config.toml
bias = "all"
weight_decay = 0.12
schedule = "wsd"
doc_mask = true
steps = 7047
Each number is 500 + 40 x the weight over its row's rms, rounded and kept within 0 to 999. Layers, rows and columns count from 0. Numbers have three digits each. The size before them is the row's rms in percent of the matrix's.

# up: layer 6 MLP up, 1024x256, rms 0.133, rows 456-502, columns 0-63
# down: layer 6 MLP down (transposed), 1024x256, rms 0.117, rows 456-501, columns 0-63
up456 103:471534560452475538502534494486526456522491518478528509559519501502515505522455478521605497540491470496539438469506482469440537523403507461462437515504487470534499568481413505498499457513490416
down456 111:518478531504499517525521547500526576450606466529408531447457499495487539540534480524497517498443447467495488517505480500499571546534544463491490426496504479537510468440506516520434529532468510
up457 093:530496529541460515506484447514420506420549530469549506452479505526523418468459557484512550432547515515522563527469565525502467494517490516492475503458508529568486492528474495500520505493504532
down457 101:494579483420562489561543501450594491465497507624495474532494502570487552514481544500523431575474526478477518487502502543485514473486501468510593527480500522460525522518484525562436512528465520
up458 097:471521524454454493544541559487529495492451530469470467535465522541504449529606541532515503487516493474469466515523527430433561458532481457436508508455553475503518477543527465525505499569519511
down458 100:492543471466602495514510492493470452549531418548496480527512572482482517561482431517514524557502548422537587478498470519585512503474504545526473546460479499489444467553490499504552413472486503
up459 101:544576463466483488532453568513486494523477536493462571467470524488523413516525479452508535490399444429481473492496546488484472525495494535480464570541538520505519432516459493534515549487508431
down459 105:478489533491488511526507516460454541573455453501478552473502559521553474408549533493508537491567527573464414528507558512587466563438415537467430523524462536484502532472561583442507457536504507
up460 103:502446492469506509556476494461498478401520518532485425475532506554469463490469472464465545478507487518448496407530574475477516413480477511477513554510509484568481507523477516427546527564487498
down460 107:540444512501383495525551415500442515513506467544440515488454513458455575523493444495542527523474530564421521498518538451488525507560541549563471511516518504497538457425490510582568555528488506
up461 100:436502435470469466579548502518476511475525502475410519452470532506485499496552532512536436406505443515493501472490452508519602494532451530423471466483471427508464497465462486611512469481497545
down461 094:547509448545488549520489455477483527495546525525553488448522461525579472565521475582533454454488553455515510556455502430569369492440498600528572494535471486493511520559481621502519516480500520
up462 091:488484473584486441531561411487516459533521535466407508468470449487531428474510490475524535451505445466509567517437559465518445512495534540491472516466539510470566467509501387507491521498505550
down462 089:471473482507507440419461558466482456415446424543507433574521481549483453458496512544527555570471488570472496489528467498473516541524506447547488485536494475542467543416504512513433471496514501
up463 100:479493464533485548488497490515499594456585511528492446512501579481474490524521463474553492501434492527492551520572501497436464469452412516504436452493474502586542563486459567473501550564513496
down463 096:606561569416544477555522569485503477476465534507522505487525494513548534498570470494516528486548521520459525511543461537508484525463503480601574475490548444535529489497518470524462545601470423
up464 099:507440541532493534437465508484459474411530528565549533476518482531408466518453457488549498470516505518524494528554526525478476387500420525536548503529490540442519509469502496449451567521467484
down464 096:533488487476519532494493511525525481450511586493451489601451493516511510482514465471483520498503554475470481450458538545497476513510508497461455483487451469512504516452509515481580464446465450
up465 100:445492525533471505592552514519485442506457480445519481541568502557474519486506455519501470512407528447514465519502487486457456553502495591527534514578408521513452530499484509468428498529522565
down465 095:566493484541497506452577516442561535439554513507548554540457520488484547574453545565475501575493510534510445540517539547476416474560475522493447483505523527497487446456485535487477526472502523
up466 099:475445446510515506548466542489469501560532506473454500511465567570461511492499543467407457523556504477504491507482542549555523517481530483502495487517499444448541584447478489518523460542484517
down466 097:527485463386450519538491432517480497507453451474497481435488446501501402488521452469531493524541455581544496520526496469459449498568556486538506459511478550496427562519456486441543473522498565
up467 102:523563431436525446582476448495512458543496470467546520489506513482578454493472454527515517472466494483491489504495586552462533503478463508403431503476476487566488460510539512499465521564438453
down467 107:498481521491486473492555555555490535514536535447499532508551431485523511487430574538519508466479492487472510590537509534523529508532485440471475571490515480489539523581507470485477506525507612
up468 102:476565478507460494534500524454519473504480505536480512493497472491454455458525472466489467477575458448497507544554557453448424539494509437539526485520490544467517543527461478535555453438526487
down468 092:530452445545374497544540497630475514391461530535493492465436571524470532565511536440496544474483552443480485528473512419563508459478505557470468502527537505485519471481435482507520545508462514
up469 106:450511480517499480514505517413545465548458509487503450523481473533478441500486521584554539473466559564560481468495521542489514500509468410561452489505461548544453552501504544433472590489491482
down469 097:485517496500460514571457404517497454444512542521558516498476485529521591484498491534523460474541516536468497425451583546545479472478543553484531552502502423540450501442454530523537521519528526
up470 104:552516508520534523423513514522532446512497514494509520455478505469403534473472431526565507480468465458510561479456443468459520512496449490476533478473524476493566465499488442404509503462533447
down470 112:467590505578473528471551559500521582465507544547474473507555494498530512570509521525512556474550466480484560526540501482494508520468509446545444516493542458563420489528457434499477518531473528
up471 104:480519515551495476499492500554507512417485463486511431487459505560487501496415488495557462526472495476486491535530539436543501548454455530446403570548531566505478527542482497433488526537491594
down471 107:429488519473501455443526479522504527509424460498500445550417513465497559459457466425591528461566582518532548544535474460496522528449485529501484465517487485592444487526493515491444484540547473
up472 099:500459552406512550523447512455572531512473572489517602525499458540495458453555436501527513507503456533474440472477465468506486512476456509487411432478494505527511475560550501505453523427507448
down472 105:480497607462557431521515464445448489518549479534532472470482575460599524559539438503483523492473498475518443438444508570505468517525453495454520553535488497494414558451486435531468475547450504
up473 092:512578441542482553500470509476577426519441418592494469498473468540468547481525538495536520527545497454500483536442484544486536415526428475484469504542482476536496458458508435547525472510548505
down473 091:535442540534514517498451507541415498596590482397476592548481538584573532494546465518510492460532582493434527503574475517495530463530528481559523498510534555502442544541549567502460553516527482
up474 093:491494454475445390561534455507493612554519569513516479546466530546548536467507597478529460533507566528582520540443444391456433537435425505516498488514451468493476529438512461527549526513532474
down474 092:531480505492539504509530541497493510469506510461542535467538499567433475480484538530486461453498524500463471454560514580548516435523551541470483519514486517464521485535520537517480482483518521
up475 100:504515526473493480500529495487541431567494555490539490519530580456427559424460486505501487469465452477527506611515444531502451481524513590473446491562559484526443448543474487487528506473514532
down475 103:504558464465475503539473467517469557386554481515497435521491485523538473504534562459508552459585490490546518503505472475485496445465586481545539555439502509448416477434559614525480531554465448
up476 101:524497504535538448532543511484499500500527501525510498494561494492493449451525454526526459578562552456522529435494505552511499503478440483503477462554414476430461459478475480516551513504443501
down476 101:547563533531508519528461499505492511547488541455499478519530496495507517501543529540428563474571538542490458514469508460475481487464509552465451421544485448541497442508455495503404412496448459
up477 106:472577509493501521476508516576506531520449485580576550550544563515518453484476429534446597462480506442413491486523497519551499518510531489463526459484522494552483458498522489513573532529502565
down477 111:578535473502542505563509466502467508447531454487497492528482451516518562576522479525554469544603518542486520506517428519544525543496441522581469507561427477515554501491393486529446473501532477
up478 098:519452468512545503507478483536554487444553515495394400459520476485521572513524515537481526531479439490569455497451478553468521537543480526482476502509456516522538556451553485534525449457462462
down478 102:517407547510488441548497509438440515500511551480517537438484566575492443496533469548520511464481462459507401518507482454498515556466515575519461518550493519499492530513482501457516459480559551
up479 102:516407520510465522488531483437540475446532406551531460542490488560477517486481541507439422518540512569452491467463495567478419430525542528423510496484530534510547552470567415497543578565429438
down479 101:524458484530546476539466503506466492522500546543486539538529468475476543481516442518497510552475398455486438530519559509525518583495475422545517489524497476481478461521432546525473494518623552
up480 097:572439512504476525495483531500444487433495572484462528529484475504490521470551529481486567546491482503487575534508514483471499439490471561475446506554535488607515457477567512493529524522472521
down480 094:446473589534589468538507461533516526560378533523476431405547494411522454548569538457519471554494513553505453538528415451514511501526504543516523489513512498496540553508527502488535451485480490
up481 099:557469550360455507528492518512537512500458515499522467505463519488453491526525466489479517529502476424394468481608478483568518494534506544482507530488561549405476484544382534544444451506448545
down481 094:511527548478558461461516445485523519486444493450551522498484570571468476413467533493493489507460475529482550517403540468472514458519502327523490490575516512476478519464490444505521470603538416
up482 098:517503435567450502487469505418461465590570522498500449527542520490538557460452453502495484458565568544523535492485496594551447507521495556470484549489499539514477518502486493468470478599459593
down482 094:400500510521562545446437503534465505447404369546473500419481563497444480482495556556497477532537536476568462503498528494399513468550491525498403460498516467506480569496486499425550508402515490
up483 102:504472455493475489560491492493527513478520445471517427469548471574492498515504424538488473510530527476561551560431535513530480539424553474540510492531422506499482488471535476530415594526480522
down483 109:467530538579511511474561450506521518473523494545564513553397513529527458530492501539478490564526477523416544497494475468506515525469546491520488551469546506495521514463514514481500417453508461
up484 098:472483535425491545559499427488514521514483612513500550507526423544545496546549521486549534442528502449520508430413497484533440479495470564424527500535520529459475528524536517424521526473558426
down484 093:475514491480546472473593526549503495491498478522460501434549459506493495513496456530484492556485477547474509536600437573485582465495545457475379476524472574520428472451482516543488464505463434
up485 100:487482449474490531497543477441549492516528436534413440493525452513452485495542485431471467483453519509512517552573558551423519583495502462481454515483526544549492455545477544513589529490516428
down485 099:426528526473491423538533554496406516455491509483525490563419504499498533509563522482506510576467571439550531482478496453508492495499451571479496512462478412507483513479448481526474449499428478
up486 095:515455507510442445462516524528528464533451520500515473483486511542563440474448489502498471494480413493543512428554487481444424455403561529517474465473517482490505500535502478514483537527498442
down486 091:500431534434466526558555493486393528539527503463492526499478527442491542477558532502534495500497540524500491443456525504545569514538495504476483546501534511476555540467461498494468431411556512
up487 105:453591490442555491525499386478523534517542462551560505584509543568500583504410510464427478488527461525466489504490560472542517445468492492537444443510602533509449515469490499525481475478514485
down487 112:540475545509507535477521497504517546431455602463552521578501529535503478504507588480516555487583582452429534472491504504539546510438475470462476513515524545546478558449503525442397631515580483
up488 104:509501508528561538501487535467515499509541533566518477432556460539466530478544507518535484547469465555520496519462465471620511479399497488483533487471474527490493513419585542519498539435468551
down488 100:510506526598537508487488459517536450470475525485511487496461571572538429512531479497462590447478509506506515490499449489473509523512575531459482444500488446506512574513558461622462457420568443
up489 097:539493381474487568521487518522499522483454580504490475476510493439476532471431484450486521513436465497454546470523475527477479542528488512541459504504565539509464483488471497430475455464484467
down489 097:490488511510517455485560511418557429480498480450459456467516504563538488507474548441424522476587507483499504431492492574512514488531565505552500583517495530500493550496470480557471495422521571
up490 098:492520501509500608446517481444505523477485497514498522461458470497532459444556494488474461514577480499502547516454482493546461503544510511558526434476499608483513526486411543497504597543482519
down490 096:472535511423501528522466460566495502521461532428462521511510470478454479552465515493593527470504487452544466457577515480542564437383586486515482509476513484473559519523563464506483489462575548
up491 105:479550493466502514546470538485556508495555532456489512484531501419499557481500479566526527488557482516527551414473492544563488562476522520458431508417462547502526459534486479487477547401463526
down491 101:544530474426571511484497505504537442487452490440491561484515522505526508553593545452552550489435448520540480478487464527476442513510469481486500527474448455442487473457465541547498519499519466
up492 093:494509446435493469493563506559548544517442506557440447494464483419531518411506572517463554521586442484512525488505482493516477586517533559512485426536504523556435489555527443504465490501495547
down492 091:486540469552526527493470441430420523500435476525523526485466527477552415487540490447564450501490420536469506515543519460496517459538445502582488513539472535480530612511519531480476471439537414
up493 095:524516436518438534536476502520464461502496458487447492564489564555505553500516485533528446502528502535536462509495482586472460491478466482533488521565498546466519546514581483518477555546476495
down493 093:463531523493530504477469502512437541528479494520529478521417500440561503480495590469524570573548487495533538475505448508503478544497582508525478493514481448519450467515505524466489463442566444
up494 097:453561571518480508509494492399502516500470494496517569507476475459483458484507460471461426422537510479487535521458567474457479480473541507554510511474468441505566506582439472543482511516427478
down494 100:445473463446454460502555563525493533470439563508481462513437598530529594598550477537474541472486500526561485547524423491536499509481511559460498473460419460494497461485488505475437529449509532
up495 103:497521464490492468457453440486503445439558538535498468541535439500477518507515511487469475469475490516534534470448496527514452553473448460533522509536576517423450485519536571499437466464488581
down495 096:456527453525576471447437520562514480525537549485477486501433468504469444526530513524416495429565495517489573506485524424489509512460541491516494536457517493473476506518496499578540469564509532
up496 093:563476509503401500468530497486515503548501456560467487470425420437450498486562477500498464447500445493599525477452512453476547417485426528434539510450517537537514524478505472498564539427478453
down496 098:614466500489513519476580539432505483479524490412525555524545419537554535527480481525462604492514590470488472456540509483518514510492468445555478468553460487495439435445487509498469495516496510
up497 105:495494413479454539500468586456503591458390525527461458471467477488534523554490456546547526499512511538457476443450504495586502492438448512502422544525527474536536461535490434531496507460458472
down497 110:491553575487523469487471516460490511513436537515461442498550503399536501459420540502578465468451462466441440523506516517507568452537482442395531468450463475499555482417531493441496560462514479
up498 109:444489541465486521500489464459517529509575535484466461469465507473528490463517450538587454488500465482504498493504471577466524449510470468504529432502512556530403538472479628507527478525448545
down498 106:552473477491469470543506564550483510481457504492539448426544490506518526461556499539597471449477507528455422501521546505454455490424545486468530540520564525461473504499436472436450556414563610
up499 098:443512557478478542549444497498441496602524539455535546527510474550517522494458479561473498517532469486540489457469516465519505502472514472493473490532582530566455485508517532497565450443482485
down499 099:483419507519464441494473491512525433470493578544496526516496516480550497548445471557514538469546537531485461447469437509516523566555558489521497464454533474469466555518493539452490530476525560
up500 100:439519515506445490487490493433544499525530500464470482548405499458542505497467517491490528475509465431508502468483542593504437457453494501497482536527544518457569494508533483528468452575482442
down500 097:494463442498558491465531495442476457465458454509488544498496493509456522521480563514442505523473475417539491514549482465471562468537522505500529535443533537494519495540529465572475472512511448
up501 092:477448503479483523480501468510528490534456557542458493475531496554506511489518538479428476505533427508490562364461552502461528548479474517452509519532570523420567486461574539507557495581522437
down501 085:505493583486431409470518563540465577492490522515505542557437470473518521504560523560540472562356496458467502482587465441523494482437461460515490507517484500502517504511537507542526495533532531
up502 098:521508444463500510535517469471432536445460543553540478526460510518534519480494551413510502492488553504473491423444483530500552492451478490521455478461507561478572472555459470518505467507499489